Weights of a small GPT-style language model, trained from scratch on English Wikipedia.
Size: 4 heads of 64, MLP 832 SwiGLU, vocabulary 27710, 99M parameters.
Training: a variant of Muon for these matrices, 313M tokens, 8713 steps.
Each number is 500 + 40 x the weight over its row's rms, rounded and kept within 0 to 999. Layers, rows and columns count from 0. Numbers have three digits each. The size before them is the row's rms in percent of the matrix's.

# down: layer 12 MLP down (transposed), 832x320, rms 0.13, rows 149-203, columns 240-319
# gate: layer 12 MLP gate, 832x320, rms 0.157, rows 150-203, columns 240-319
# up: layer 12 MLP up, 832x320, rms 0.146, rows 150-203, columns 240-319
down149 107:480431501467530523546548492501489529518505567485490438522519502380457484530529526508508502466514467471524464479454516495427509479487511515540469512486414441555500455506532537477558460602466558517507394478453532437542440432530560469457455471
gate150 115:583464536485505540475496532481459572487512469572557498525492483484554543573487511475494481531542507491435507521472535435444517545574513487532491500468475438477493428540417593437532488502473555476505505527524511472556528510500566497516497547
up150 113:586520548464392538505490429480522508514477472532455422473523457523510506552528570481502494468478556525448474544503504508463480528576512481504490498523474506545455492549433480446536497477477500481447510564444513422540504499517585459549513479
down150 114:576520530504507473461425488534505439503416495481397480429575457537530450521543470545534489468516475536477440471497464547486476483540451483450465468581404460445529515477541465510487535498516503506480517436402516474486462474505523469519473520
gate151 074:510471486471533590533485511500441536557426551476515469527475518590541491475559516483507500491452538493475460457541509479541536462472501477489454520411484492469554511513572506484527506556439469511531529447450542479472466530502458578470510555
up151 079:438546511511551551535501474503501589498492532579518440555497487435543456498542524529539520515557543487485489439533505451536473518565528481548457564481429609473537520514465570517514467460467525475521551407483513500568472487510496567475511531
down151 078:489498506512499460458527535520452539583358464453407509577488569510550518551519459531529509542556515445423468500464465491504539490512508422547498492541549514488470532522561495546553448518466515507515506551466521568441511497448504507445457530
gate152 115:498564531552492524563520521439464534451531529468609539561519467442433511458516442496510463543477447500441515479493490588433472470459428509517526494510508525543469477462532449470510492484518566543513477516494594510527590500508463517564538463
up152 112:526512541467534494514462469498510511510482473498515502438459591479514525501495577440512500512475447443511559476443476448526491483507551533475471502438483482466561532526460519547527529503520477522569536489499462384512465427508568545516485523
down152 119:417476442493510501543563520501480569568519522550505455534512451485528478479450563452512533434506555488482447487510571484495521497435522565442456597466470459481525531520513468480424504510493487479476488555482483327510447519509454547575515476
gate153 104:497474432506525522546498495492500481518500472455526521526452500524515516540510540489506513487495504490511471573473500503494521567437592459476531448552488476547498504459471491465467483500538528453555498501468539535555459436449505541508563597
up153 109:502473489502544467530527520495472533548515523529478427508530542486507500509482518535476503500523509485476547525484518473546526504562427452458510582490539460498482450504471474477465505528533485524457486505513543499544523514535536450528465549
down153 108:458567525501473530522547448498534509509559563434451469515494461514496524494529534463434484497445521504424478556475427532535502533479465497554451410431490502504535470419509486452505527479436531472535550467497480572558478517507525555563568511
gate154 107:384511482561481492408455544466599485584479432586491532476504555446534443563536430549482609492510468543436475493493505502461563446521483491459479421533447533558564515482457514554503539523529492505516489503466419533507491487565573486451509509
up154 111:524457502429513467575562454520438519485557603472552533443538464523528435431467565525482558533524504480510488555481417452525510599474574498593484518519566466521432520549520480492458408508470444509491434464510533385518510475419565438532486556
down154 102:482519451444453447569511410503465421457514559496494539484487489478502551506495468560438549449479451505499498416486549504457472569503493528476485571471578497448524462494497512391507517465490476513501545498503545418548495571542512567493458534
gate155 083:444487535521437537480405523483473466465612570460459510573517528452522486427496432481526453494498526607471493537408539471574502489451478553535512513431439512492483453558545495485466420481498528514571513503518513517477569507448495473524584519
up155 083:547525471507556461385441473551511425473493492562483477475533484499464451511516506560479440495516496519543504472486574533537512494567502448512486517478602509508481509597489539488512556491464531502525526495552475576496546469478392471491473498
down155 088:478467497485474540564482504470518458557445515572527496485479451559490594397512596505524488516480476520519465563410540536503559480508470464468519512491512575473510446474488508503507443491401540510524478562489474464540487474525522455528546498
gate156 102:498540443474469497509525498499449501535459499535494503532461480531466444509490461569513509504526502444514518479542483495505475519594491544474539540512480510465498493467495456487507501541549458507467466560480508477493486489544547565527534496
up156 112:503487557486490506425512518505433514451482552495427506502508478503469511498482490485536510443551486437490514509579541464444501489539492482480523536491363497441510458530475499534512522591601480512471453555561454459472532502545439502554528518
down156 105:529506517452478428392509446452499558452496518550556513424481461508475501434516536516541495499443508461436506387557503438469508511540515521524583501489574430454513530525527550501540512529563494494469477525593497499467515566523514492511488499
gate157 100:503556543491541537478553489491484542517479638566543465542498472491523547485493515489510547531535495450498533453467532481521434446547464547466481518504503514457493541490502461534478462451513469542526472473481508539455429468493512491521506530
up157 101:571470532504477440518526559443537542414579560485525512609487516494475491500475512504496437454591507456469539451450433475471517504431492516545463514465464532475484537478539501498525589425536497570431508472512550464503426566495521564505456555
down157 105:484530466506510459541550482511466506510419487497464441486452485395464480547503524384463544481435492557461525552487547500491509430572548475499540516587581503435470528468503519550493487518480519514496519538481493526529519523473516475512479524
gate158 099:509524499482463445503498488514542484428540455521515492425505463473499576549530491462555443534522503522509449481491545513489474427456496461442511551499489461480440517566568568497489587517517471482567501564500509436510565523498551472443605485
up158 100:506504462560447528537471492539497468510477493455523503532463510525480474477471453556513498451521521440501472462447413480480511430529563480524527443561457525479555506453510505522453461523565498483551487471567508490515485518589497494455453566
down158 095:500486527463486483479410508452525532539603531533507537458447495497530588506466535519479515455461503541466484443473491568462447533448568514465485519499528449531554492532516471519558479551481527470559515552424530442534512481501537507482504540
gate159 102:516442613530486426529509431432499510470456517588556521552540488491509559512530482540547478408482541535547415471548468476492443543480541533503447529512446428508534540530417477546536492496509534562554543451511509518488429467496545528511509482
up159 108:530523532482494524507568489458488405493546470531527578506509494520536443552497474490534484469534514520498557460481446503480477523552549570492411495542505409546510501579475521477561570464511527530494532442531505522520441468506481480479488499
down159 097:384445562452421503507530516497509517545440507498526516493577517444537530446521538494537520488523551554516508399492551466490425390514494505519548575471495476580442487454525450525516495434474488512520455417523538458490548462513501479518400524
gate160 104:542483496502493565510476452465517527535526456574440521484463513459554458459542520473511489433486514510472545508490444537478572484412518447456469469534471517422533514473536522443466486466472495503506531521448494514514537455496509517558531508
up160 108:492548441503459450588481450538513466458491551474538463468480511529479423556416498409489463504485503521478495428548516463563508527484479514537585540504542464543454571538477470519493512426509529588514549494495530491478430504513432536459459491
down160 103:521545514485499456472451597494561519487495513489575514511518499465520498579405509504482558508483491531412481534505523509542438478575526403552483507540549491522470545475507544543525459563535509520521459467531502491487513438481558565442488468
gate161 101:549446476446493576476553536445455478513524556544528513469553517546450485477498497521485576560459489494477558520524500550541506508457495510508487500474433436499578460481506465553500569585486509489558523558485485532517453482464444397495515471
up161 104:464491506478470480502456527482487477537529531457534516473553497454518474543537526592482477523492415469554538474469518529475480510542512520452557408514517455497502472534437473508562553522510436502450478493569477530480424512523437545511496466
down161 096:481464591540503542571530485488530517475419542494481540448483489535526500567498486481484469496473447448554502578517427469565443458557492529491553460532508489540518535497459486553551525562488545480499478461434486619540483450501483495527497437
gate162 092:523502465448487525532399491411514433493580497413482545514567486486550477532486533509519520445504499519540501495454499490548515549550499493528500523457496498481416409498440374425511590483512483499554564492470517516479470471432474509541516523
up162 086:509570427507526487498502469546540493495482555489540588450502528538505521529540475458489489564495476498469471426582501527502481526483493533456500519533463461477546598484510454571515536474468461438486493521499417465468526502491535481474484499
down162 092:476511490487394422493488503486496470462455518488449495578537517446540591520518455455452537509541529453512567528523506508511539497488479479452498497428499477497498482517549430463501560531552492483522477569511503510487481553456528508495447509
gate163 088:488514464402571494478497450514524520424518485530472434529508512485515483433498495473422532503538502415453505470555491466456502477475492535544514497495485511489570466503521495478530449450540494517499389470489467551535534522510546476461495513
up163 093:521504549455534541429498477459513415464479539492408533555519508471470503447513461499500517460521514479465511546522461465472504493499487498522500531455529487539544442457472529528442471501464498521502489500548539576452562516415521450479473498
down163 088:544496542501467499541494465424506528486369511510426476553531458495437541465520512464476513422581443501554453456460481538504563448539484496542458570539508545535453476542441502495567552465464498541540530502482495530543553592491547459516448543
gate164 102:530460537502482547519500503498487549504475456430522507507524485496529464514476466506583583415514411526439487416473543553497482509473518493542472500480448487449498460430511470504520521463479465467486520464483514473463434522498475446460545464
up164 105:540508455453538489530449543494542476478526564555570580450512481506552496420497452469494499528548475460493515512508482526462444542531459501471481466507498432587433511560473490496480474533454457562455525553500532568531529531548544439503506517
down164 100:529489554519451584530559433474455509529524473479517565472550475527523401528531457385548559583481465481467514445581521412526533484597559531457475509529505503497506474434451504608528464521580549485563516523539505558427511514524427503475501481
gate165 111:518530556523447490506530538473422468504461445478491511473487503502497494463614546531441525504524529468515498516429547462501564527449429484513483481496527498477458507482486466537508506442482586517473555477508467509445486472517508555531488475
up165 107:523502522577465478490510440515442540470462532512528539562530511501529482512486461454502471495520460559572531576504473483432437509535576498564440509471505479466467488452481453501555470486498511516549456391522476442523463488498415514587556539
down165 101:564511490551502422511591465482541472475382434492536500444479523527513458483491535495410475521495568471555492481499528471484474471520552518488581460462462516443573521533461511526482493453546523516543513504483440591538538467460546446515557467
gate166 106:539473422499526442477497497552484515561482464482567500498518486548519506524510490445467582510472479579567489463505490487466500405540522526575480501567446459535455430479522530482431460553497525521475489467526508445486435537519532564542477538
up166 109:481464531493550497527554532487497496447577510516429524561556530468514464460479431474496490498515523501531527492493494545497516445475532468525518475493513541486569512527556435479558461446531468477553472478473497593448517447500551438526549530
down166 108:429478514485508540579463541470517541538477470548505554447481480514544544518457493529510510489517448565452541542549481494536496563510454504497486547430537494497525502446464485565523476545460478492527507489525533588517518459490486510490481398
gate167 100:532489469545454485543482526510511544538489537430561566503539541422453463407475553414426455603564486505490488485492508481506500517555544576475539451560480497518475458453546517430501492531461497442514481497510414451502525561464508531458524510
up167 096:516547482515482494492574465476448529522497552531484511500492484442426479502432437472434542382553508434430564492505504488492519517512461460470504453502478460467462523454485541515464544475512512519471480532490439542511474460453541541532458506
down167 095:503481516543554528547448498524579455598491506516453542529484471592503529529480547505469529481490518551532539461565548505482462459490533499438462546458484474483518439509502448427603497526498441519463457469512504514470491476445489500546495455
gate168 112:536521515533585515448531485531512585512479502455479449483540463504591418546473442490502446463534513523521505484503515473490508443457439503506353421596488434512548470558497454435517446460478512505472457554506535484500474466497508516514467484
up168 103:483548484524552498489539523419458451479463478580459486530493425566528510471446476506505459539567520476491454519500580479480566508528485531491455454535467544533538510519519480466446555492581512486531531514536479516478519500493505566567471495
down168 102:484616603550498559449494518480486494471477484487469526541518503454485495524518424403512520493544466537483437588563511488486508574422459462523484494494539509455530455537541460508506474479591498468567554434522450509492472520504431478493538551
gate169 107:516445588475489477485495494512513496528557461565436549487485475504469483529514552408537535507442507434449508494517497554479493503559474451501415520448548455489552597522485527497505566484421477526531502529449508639502507526531473495535475498
up169 102:481426476502479574578421565566537545552509491499515441426524472433522510546590539420420512474521555497537513513528489525517392502439493551539483495487511477496510554467492528476518453465418484479480556514461492589498536575584542524497457522
down169 115:562440478402474479594551532509527489470464443542442498538512508557477427531540553508593535531540437523513601434474526503462553474488532579582555507524464450518547415505431513462519436498496508431443469539476458510457493587466570436529567475
gate170 108:530426544537525467446484542503459521473467478490510457449505475532505518494556474443452410471480521592469521518537505511520503550490493439459453504481514473549472479518483532522472543527471486475523478518516553528528443499496537491387496424
up170 105:485516499468499579519433504485423483508455497525529468501485482471491511564536574509480570529542436445535519529508539537524480498482530500501514533481542604520455579480486533541448468577530483483563496485494487481486476577533449576547499486
down170 103:533520495519466422516551465492541520470461400442463469521500473517502466446461521490501518461467457448533506561482553569488493497526475500591503473547496475493527446465419466469541465507574479472556578479510492456523517529543494499476477558
gate171 103:369500515495522438444463490498535535489509526445487491420575522525529499485493529528507553538461459570461485497496434477588517518563556520477473571537535566522416545522533389507493462474501513506460553530501508526458518471458523563468538432
up171 102:530433507504548522531543489451426470520577423468493445488500502463464502521499490561452488543431535519459478483457488501557481477508467449510469463484537510497449544433510453513451467462533491500613557489459497457510439541486469508542496526
down171 096:438526515461464540529565496476482463508425498469473474512499405503549489557464457497504568495445551522460502512535503494537495545538503506479517445472524524425503514486455515499584416534476530528502496538525486509547452466425479542485479556
gate172 090:459504553633504574529515565520455526476445492473474530514576495568499545564524493538500475479462454550480484400521450516532532480453493469520514533498587451510416531545493481462461499550437532493505483537537566538498465453546580482526498559
up172 091:521594491531534537545424498506507569515433539503518454514533534478472567517452481566524465502454473485514501486551479520426514469405519435550531484451477580473534481518522492486437489595508447473429476551546516444533526492482436446431482467
down172 092:502407433468535489504458504490479467519504529505492456450512504497519446485516461505497493580478539434542479529533556438515525550586449520437456434459493467478555465485522484549478445460487487470467491444528497511510476581488506514524546557
gate173 107:480560451496439596503484506459487462513532512486470445477505538455550468522448555544488555468481486464495463523513442524555518532519572513486533514493543565506429433454503509537457448572442468509474521493467525539446480501515505469490515538
up173 103:492562481465443494470450499456527507567470503504539466516538505493585484520589505514487470489532511465481538528505419509505519538544484556473452507525504501515443449415611533480436509541500504554584508521523492505402522509447551449456466493
down173 103:503544505510524508576446473490563504481416528489568558490480480468451521495562513529492501512549438455499561522537531456550471495424502441434495491495477517486560491529500554533474460546501468515468455442443516482512532515478430458553486568
gate174 109:524614518537480496522536536491486469517580490458569450533496463454490465424510459531467587582533547483518557494504443487589458495479476452526445477499481536482497463504541511532467557510457511536440430503489561529540522446538532438480487426
up174 104:510409566520570483438429482544516496480516460498378524455529528564457501560474511442500492419461442491450485552513496508520466501518445526412483568488525524518469493509490490501490442518566527419485571485455441414388526535473438529480525460
down174 098:500503438506567553446479588523503479554486481448455465532481526523469524534527524502589493498542485558494523519465500445469530427496503562491519490547528505497507471508494484494499507519508585464521511477499554505514506521579565494488470446
gate175 091:559517559509549505465524515492442500487443518443498510518577511442548497586500532515545489450486426478519510473539443528445504465480494578485492508549586496452453507508510517481579506533520473514561505561451500430480493531482552563506407542
up175 104:494551545538460464406533533518441541461463422433463465455535493520475442462488499527496439493480505492434559536599455498506519497423559522526410506520511570447538523476497585523517483433450510542541465531584459476536542511506465504415471485
down175 097:401556521490476503462483496507486494534492489554522516520537526475454522500527498535446556470503460502500474457500547527518515497521564427527597543457429389528464490463457513472454522438458511389474484459481518509527434469562510507512522511
gate176 104:508497487535550515502489451427519486546492510437505481522450491546559546545540513389473487539515517517484509507438565492476544525488519497517502532520412512548425465521529488513559527526500534461509521491481479503493509558478545560494526441
up176 103:515528463526471587474435601533494556434530475543482483520498475526454508446547553495493568570473436430461471490522491551592515570388505543470551423516538531476506528552578452421559456488525479448546509532472491532454512464500523479568477522
down176 104:460496510477532579485479427519507523470538566424401475476549562567389596457499559497501508483451479448513442489474529563525567473457499515467445546475533552508480538458510540549558579551483470507487609498486482529478511488508502529507494486
gate177 094:573560493543542457470511472490469519496525525491505485512515547503557423489466509561513376488501425483442470503431451491449430507530426533460469501452499453425484532496547482470552480474472492564464536416505496463478543509497533480517505530
up177 098:513460488515490481503469492500512518586578457511564460494545517502478444479474561445492424459548462481434451541541572423434441554538497490517465506485542484469491518444543499499608464450373420522482495484515469522513500495517507486491461442
down177 103:501462526498477426443587490462508522505547512501551421509460498481577424554472519528574520476552491551376521552632503483472462547446548523564472459418471549454531507514499521540605501579548554465568460469488475485474494481522471482454544517
gate178 096:560495568541523573431547569478467522492489494491499500471452532518441564454558540524454522485490508515514488498477549534457554489513503525515531486492522480478514461521540548413460581482457522437489536533500426535476495523548528452547480425
up178 102:574541465475516593527519499491547511506469414524471478540507520497442475494424456397476486518546450444439505490483488458496442500452512493518541542500462483527435527568425462500488496501452469486444439478535470473474513529472565498528468483
down178 101:466522459527475463483471484453554521424587461553537548509477535535559520457479538560529558497525578490586525484541514467497475477420524502549503533486516482578519481498442468513536570506503467507518495482495496495465461482461488551520395520
gate179 113:475468520490507539552515468500493576502457517486463459513562522532474509424420472516483535571500538517466531447524525442494477554472463453459490547574490507499490535404522471495500569471514414502474474500515516435533526455551501496501452533
up179 101:483479509437485469475487506476538446460464412524544491475496460515523549443429482413483431557446448547433529557621493502487463555505444470495486468466513581454482511534525506497507457502490508517501410520582465423481528515564523467532507481
down179 096:566496531547479504554469521596381508515558488448514470502504452534503494503549460495539505507470489469463495481575570531518459551527497471483507472501533460504470546440487504437483507518434541491523490520474449464542530532472514522517521547
gate180 090:528505493607519504509493489481521502497470586475477523532548502493532512439477538517572438537507457476547497549469554531579478574509514450441503506508529481547429502457472514502491525591549477500540524495485462445502500496480536442426498543
up180 103:514476494584488514494524487497448494360533568472478513543515540564488467536473505495503453497537484520570528601519484559496458488474526521530487490484500512516412513499485486509507502568494586531554503559546426504493486552484586445438516496
down180 095:500531476484471532489559558484491550459398542472522457503522567450458516555502532374496525493477452537547575588483435507598561496491499453537476467562463496491501540420499505473573450438494501526496427517599449459520535521552494475501530523
gate181 102:404453544528496435547435479610444474467503498494413446507488449423468467500512516491530455485508519480518504478453561451491443453503470556482589465510437476453547552548455496469497489456496408490520473490456499551480515487566540561605477556
up181 107:499546505463499562536561491426525455444504511507528553461474557516467474555458545495512464556496525516513569442436499429449446436443499440419506507554529562511501547463498510478580536509524537495509504468423541470477496477521512474383574392
down181 099:385474511445490528475485504458535491414503499484481495549447475530504534494457503494464526503569478432531474463498484446480455523468461470465472566534508572539562497537534482507441560509500505493521537551499487497412500497520545540468565453
gate182 085:475467523527447474527439561512528517442502500479529473535506531526483524423498461488531509507554537498450541458452466484452523498544496561461507454471551528495442511529492469456532459562503464472439430534546519551539501531486485513473547575
up182 088:500445624475491544494490467536433483482543553515505528564479463448463536502460497483556537525578507514442468536467492444517516473457490490484458483491526418518572543489488440485533511510516451474514535488459517461503509538606429477462482492
down182 091:527502510547641491550469502483468487538449504557496484471458459519478511522450561548501488429485471436556478491447502489559456424460505523572584569551447493506458532491507451520543512519472535561540496508452418489521464463475563500468543449
gate183 099:514480541491519514466512471420478561445484468528496573492535446498530496534429439471505513454486564431598473508484453486495527477447584481541513550446519459438488358479481537538543561514457432486524426470469483556508489491497517532468495535
up183 095:469511430462463505583488518503509497505423477513529422481531538441432529486498591564554434491555543529389507571602517441481493552523463483495496528499459468579463588528509462492539449527419505529471530543547478465503500506525515473473535546
down183 096:453490502450598524504451548524506545502543503482499517526461517476500472575483511513459528497510576472591562541557592541449466532528489569539508548553491495537501480500524480532451500530479505479588435436485556436555495587492482495423495561
gate184 096:477492531481519449491387425535449463501454505505483418515533471482526491530570491508520515557566460508499503445493461535549474543563471553604488478499419566454476477481472432471547508497495504463538483552536487460459512589457516513528526563
up184 097:536551512458462465525502532498505515479563514474450532471567531564497384514501450539492490543472442488556542527482480498499543457501521518534463560514467501487453503422581592522533516469518525508484499517551468565444450525457489511525479558
down184 098:469556452491548481479568549478544569494553533536494490466541477589561480487447455451536557513513534485526541509463557484448504429481470540490492473481464446531477433444535461524431513486453513466500595500477470490531421521527484539518433501
gate185 098:524437545565482547461478483545455533484416519488486477532503493451482525484430538456475516538524495451516568478455494506485452519542444480519533532447504565515498458479472546435472514495457536457477466527454537462462546486519542514501525535
up185 099:445525481554431494524540503519493511442481483451510484528466504471533522488499487533541495584459468464475492490507496563507427435477477495490500497475433437485497410479441520511478544444521455524521467460566471532582523516465508496552415457
down185 103:532489519504504464499523538539437528464459559586452508531523581519469528482587484585506471517528436569497498500499583490514472563451550535499513543522501438504574471494532539491533487465510483465536528582499507563487513458503464505493447529
gate186 109:509541466543506492503476511498434570502498478398546557444478563378503527462487542532524500504563438537429471472521504406468535554550536523547531495457463465487466483471544457459454437490391485527487540461522498425557576457512451481555567478
up186 114:522492471472556530500473585531457489487528436474419497588550542516465499543463513502515483493511521484439554483508562487527584485490528461525535505580506440504476594480502500531499559457471490520522484488526465483500474492430507500523539456
down186 113:485510441428483542475500524512461555480486502501499444468569436453459481505496522490465487509509468581443439500504499514463462430485532513509454503493530446465406531495497506505511561495501508516477462526482528600471521425516471518518536557
gate187 072:472427496514490449444589559506478492518488586513535538518503464487485434520502482539483565447615510504460476455473495458495586446512466510483526438515505533491503493516480430532475463499489527468482510516470518519558468500554467503480462512
up187 071:526470529514576459511551511448427490518545475529496498519516493518576552478505462524524484609530466450469513450533567497485482408480478491435471432489534531500516491507506483433481537566466403485441458551469474449570458446482531510500449478
down187 074:465423501433541484544561467453496423499481549505477512581470494516428431458470503418500513484532514489507514487512473513433452571435517448458494548569566504519512482485448453427478561439492488484548496466513551494448452510466531471505472515
gate188 114:558498548488579513548499537505434435458487531540529419505557521533556502472467480544534522442479558427501512532505569468479496567499509515498476500501536491561523483494431448482476485530479478490499518516484501465469458491389495490557467491
up188 109:513499574524508506535477423583488514502435503511462481498514524530518457490543519510517477569521410498464539471514506460543467511502505522516546484543530493441511472527452540400546519455475554465500552512491471485426535494586506500463425542
down188 099:460582498495505485467446589466533503459470531548440463538431516472474488513488451548442474447520492512516456431367456506451552565595527491515451510508438593531463551439502501451526531519426475537514511539479499522492478548543455519497490515
gate189 102:466535574474488490535579509468492489457565515505480502508568473441468573456468526576509517494499503501486540507445452462503526525508498568527497547511512519489468521451482532509477494522517493526455527517500514555527493524495563500493570434
up189 098:529514495458489505536477486538610557543552452454554495506482470513524489507520457503462565510544521455451511514395463392505537449478544402513555518525500476399406478489548463521483504469571538484476473529569506508528531616515482456461633498
down189 099:438397564590559519557582503470564552585603478490578550464540481510430471515540474471469507440504523546551524503546486499493553458460477413536505547470504478531536495450496551493459566469482469519479507554474524471481486544501417530457483448
gate190 082:512445532520498429442507500546471439556507499501507542523512511476520457572480531552475490440502561567587542537542467517431530439478562521569513474485526516501480553539471512496485431467486456448530515517474495530508486513565457468545493498
up190 076:470504402432449520565459438464553524478501501571561476464492509550500517545500473495564494515559490455407461468536445560566521483575487538472487571507455462502547537505444531560467520561560547476519471484502544522511461565440473561464517411
down190 087:495491449527482492518417480497512485451487537510470488527523494475542484489498524509448459494464470504484465513487523535491491530416465437453464579475536519517523479513474525528546539505565468473482492576585469526542398529481423494473447434
gate191 095:480562524528476479601511475454496515549510483476436516517466508546436495586486569505501384497494498431501504507475418478537519501554506473497463456524530572455481510433529530465532434505553479464473424466427561475508495507468523515593486483
up191 097:457496554582483472517524541474511529548513472542443499541477514571484517597541547454536379456477505495470508591535458503456510529563524545499473520535489593435465516435513474520526482489548447503505445484539501408391500458531547510469515474
down191 096:533504479487469496460497519488470469591446492520513402542553537489544451539595523457369476492520520481433508545521514499488479402533549484451511613552529503505484537464528499539592498478452550536517487525583525515444506518418511479516477507
gate192 104:455495442486441401509589487461523488514555499430547534554558503539497471522515491526545446525501463574526483507588520448525546527541527506559495477444493426480511477531484485501508512537472487449511529467493627459533502419539497576458478364
up192 097:541487515518543541567430511571500485520462504586439494501490509510540526468517529537506507477458575408446509485457476567488490550448533516442477508515518523441496523459559462460453516503470540545447438507468352564496585620510497509566484663
down192 115:520478461541509494549432551527524442506568562519448524464469465524498507521461543515504533480440454518567484501531508539413503495474489501445560520488496520415521506545472453475513490536465456449447536467485519523517466502556446498446452511
gate193 100:495554536573520503510474445534516422500514505522486523534428493568470523464445451503492466473460510492437495488475504520477586444468495470514455461536596470534588456448547507512475547494414524492473518490555464492435524473464543564456534511
up193 098:461530528552451484487487496517441500556615516493424478494486435557467448511540476414457573570503433519520458480496483501492580495496508455525479462561522527495559533532526541514482484500511478465460471477512487506464576516487495502450493530
down193 097:480549546506437484555474446448467525552482517476511470576496491471486432506482515552519506506486560468504503517483480523482538522546505459580518518489446511493481482529481416613565543494482512556510476441500508521544507547488483496549522570
gate194 105:494499485550473481540500509534502504486522541462505534463491470521483444519473523541547440469507482480569505490506457509538477462488454577486481513507466522590491435510466503597511433509490464455431474568579493559480437518531503572487499530
up194 121:488536535464514521542491508495478537546565497467471419530527585506498496458506492500552535492491410525507534547496510486487475475531511550536443500501558462522476476493532481498564531542552533491492408544463471413549430479492445522510499494
down194 109:541510491463466451530511502532489444436538529467480408509500559483530475474506509545562529535473477474510511565528523544518465482524588496487532473504538498457433452492474428439466498488541454443492456478486567469453430463482523532467568541
gate195 107:494406566535563507537493418510491513446546430485506530479496515507492536492523488451471509543500508437507492474608572466462475504501571491486540552516504580530524470488536459514483444538486495536457437519543524497562450454475509500470445505
up195 103:483423487540524503490546510510522495534479460452467511450506509513523527496427459471468501439487509496521554514484511533512512519396504516400578492437479512568500526502491577511549470424428524474595499440465488510427527463547509547524544456
down195 102:436514445474448445511538512538508502553486499550502542522521495544524504536471493493483585491469497503453470567495456458515463477498510487487519492437457586488513592461443510476539521546415480537584470534495575549490536486502490576561489479
gate196 109:479454480485539533536465509543525480500514497511539527475494540453486517474551498497487487446521470488477497549473487510474486463405472489501486491531552492483534550466507543573531467441533492469466442538519505518656502511577445516566469502
up196 111:535493552544480509526464475507608558510479482508529426540469468532423485439514534541453487515532432562478476449481544443474483567486495602492510485497477452481523548489492437506497523571511496497579433539509537602494484509533494479490520479
down196 104:480491435450563493589554546494544529496432486561541537509469485576575500540483511529448473496516541428538471548441517515442451428488505537558436483466585511458556573491502476431542491455494483456519455518425497442550436467461544494492477535
gate197 114:512487518443537523492552536443506545501459534548507539496450494449480453585465463489536478492456500471493506438517495502545488457519537471496481469545571493512474478510488496467488521492519422483487532571479518549443496425432481469437514465
up197 114:476587450531584479507473476513512520464549535494514451488483489411530600510496425459506497546476567516517508514470539617462472472478511471498464494399492544518537478493549478549629484504515520459532533482491532581422445461480519519477407508
down197 111:533488449508456525432490462579410469624495461515475468517497502498517423501485480476472507526467482509478460551548527490414480512504466464494452518482458481527465498506464511439495477527547578513459489476463531624510499443514501532494491479
gate198 116:575422525568498517459460506418501484515479477514493552477547410478571434468481476478547433461542471529435436529504523486414499460565451506543464504469476457521518556483488552472570493491406522451545512511509567472565519429511451507516513529
up198 114:577505562513514591522445549418438474457503506481568526432510548467491432486494505460507515609516488568537532511559512503420521468564515515568497465479453507509485470475556564458490464521465512517571593488483477523500495486523406535499497499
down198 113:479476484462518507497444518466517466507472537523493535475547554513494532442501569524494606559459388454459461508457542495526503500510539508531477454467489515527498536472508534441556532464545467470468507599618481426524489472515576509499441536
gate199 108:500577394475559508485496560504505582433529464465564541498475521552558557519489551528511483498462516506489511466518488480506511542522469513497496506445491466540573495535519561537490527507516542542491548485518425492557512506548486499488509516
up199 105:550492528512474445478525520530447475531484536559511509451487527477510419496488496547504582541562465537578542516527540553516478539577432499357486474531496488462451429443555514518497464466484416474561463516496588500525516518484502517515531511
down199 099:500480536491548557495563532505459512519510582473515492483557530498467506460530528530533451424553549521557500454490552521441441483516491443546527580558433449506522473478512503436483539541506514551544498431500490469458514518485546488518516459
gate200 108:468516554516474465529444506574490500544461520480496534506459466466486495512481528495543507548525481423494466479529453478506582487515560461616531577467475512455501499580525524481520382516542496495531536557502498547561552456461427512522505527
up200 102:575528555560486401466553524486514483511486520545535419491545520505493489514524464559522484510491506508487465484461514516361477525504391539462426518513484520430503442492569458482563463497430460526509460520486507532528456509519491552503428507
down200 106:459521497459484511421523569587484479445537560564410472482573468481578527548532558531414552533454504547439469541441509489488481534482504519526469529492496513466488429519497424530507550501482548492538506464530462464502481506566454495535499471
gate201 111:528524454429486523537533519513572507506475543471514521513536485519523475450540406424543462548531492519439517475513444536491550488552518530464506446477475491464471440502492569473509496582577498483475508515571584520454592523543502493440471500
up201 117:496486558505497454503448441507496496481549459484503481472495520425484528546486550513487551507459544431526523534539511511481491466535541569443473550487500437546487483538498456498451456458508504518513428515443463536487505486438509489550540471
down201 117:571544511469514531525462540527543567447506555535478519466528427483519516517507537510472496526560545462454495534523492562477429549495438480522547511521547498541430469506518444607502513550461502461541467585496485552501483488513550513506526474
gate202 105:417526498470572511494432553462458470505488544596492543485490520475568579509517414485459476532563566502483507480503503427497470592493488501500538493484525498558455413458474542488533484490520527510456479532401519467469523526507515399537577518
up202 114:448455505481475543510477535522565465431466469479565485555502503546501538519484485556497460457509521470554552462567447512577493515451444454507505464495522572485449525490456466564482487499445493470443480506567493455503507466480463496458482497
down202 109:490504507517513538444583486512524450560472524500514545479447515473519485560443517415561485457474526474607496458535545536448438494589507528521483501485533471560489520459527486475447435499476502509557507424425517611592447536562482523491500515
gate203 097:469551493492493500458488501486478534534512483515523499487595439585450517480531472485464591440463523534568471489448527447498450541443505476484499508534501521471525434587506512524506574575510486484553496500529486546517514505349491531488492485
up203 095:451458448534461541506452429532505468522461515478490526480566458511533459538482530510459464463458501486494478459557524464547470528438541564463524479479438536538479464521500470475456572525558424510549497444462491559441518480456471526421544519
down203 098:527522503499468474414507461490553470459551462468469530480486470518512546463551497511524556496517447571518555557522527477484542441546499504531568489487528409465589410541491498495502465431565451480575479521524498510462493478437482546504525534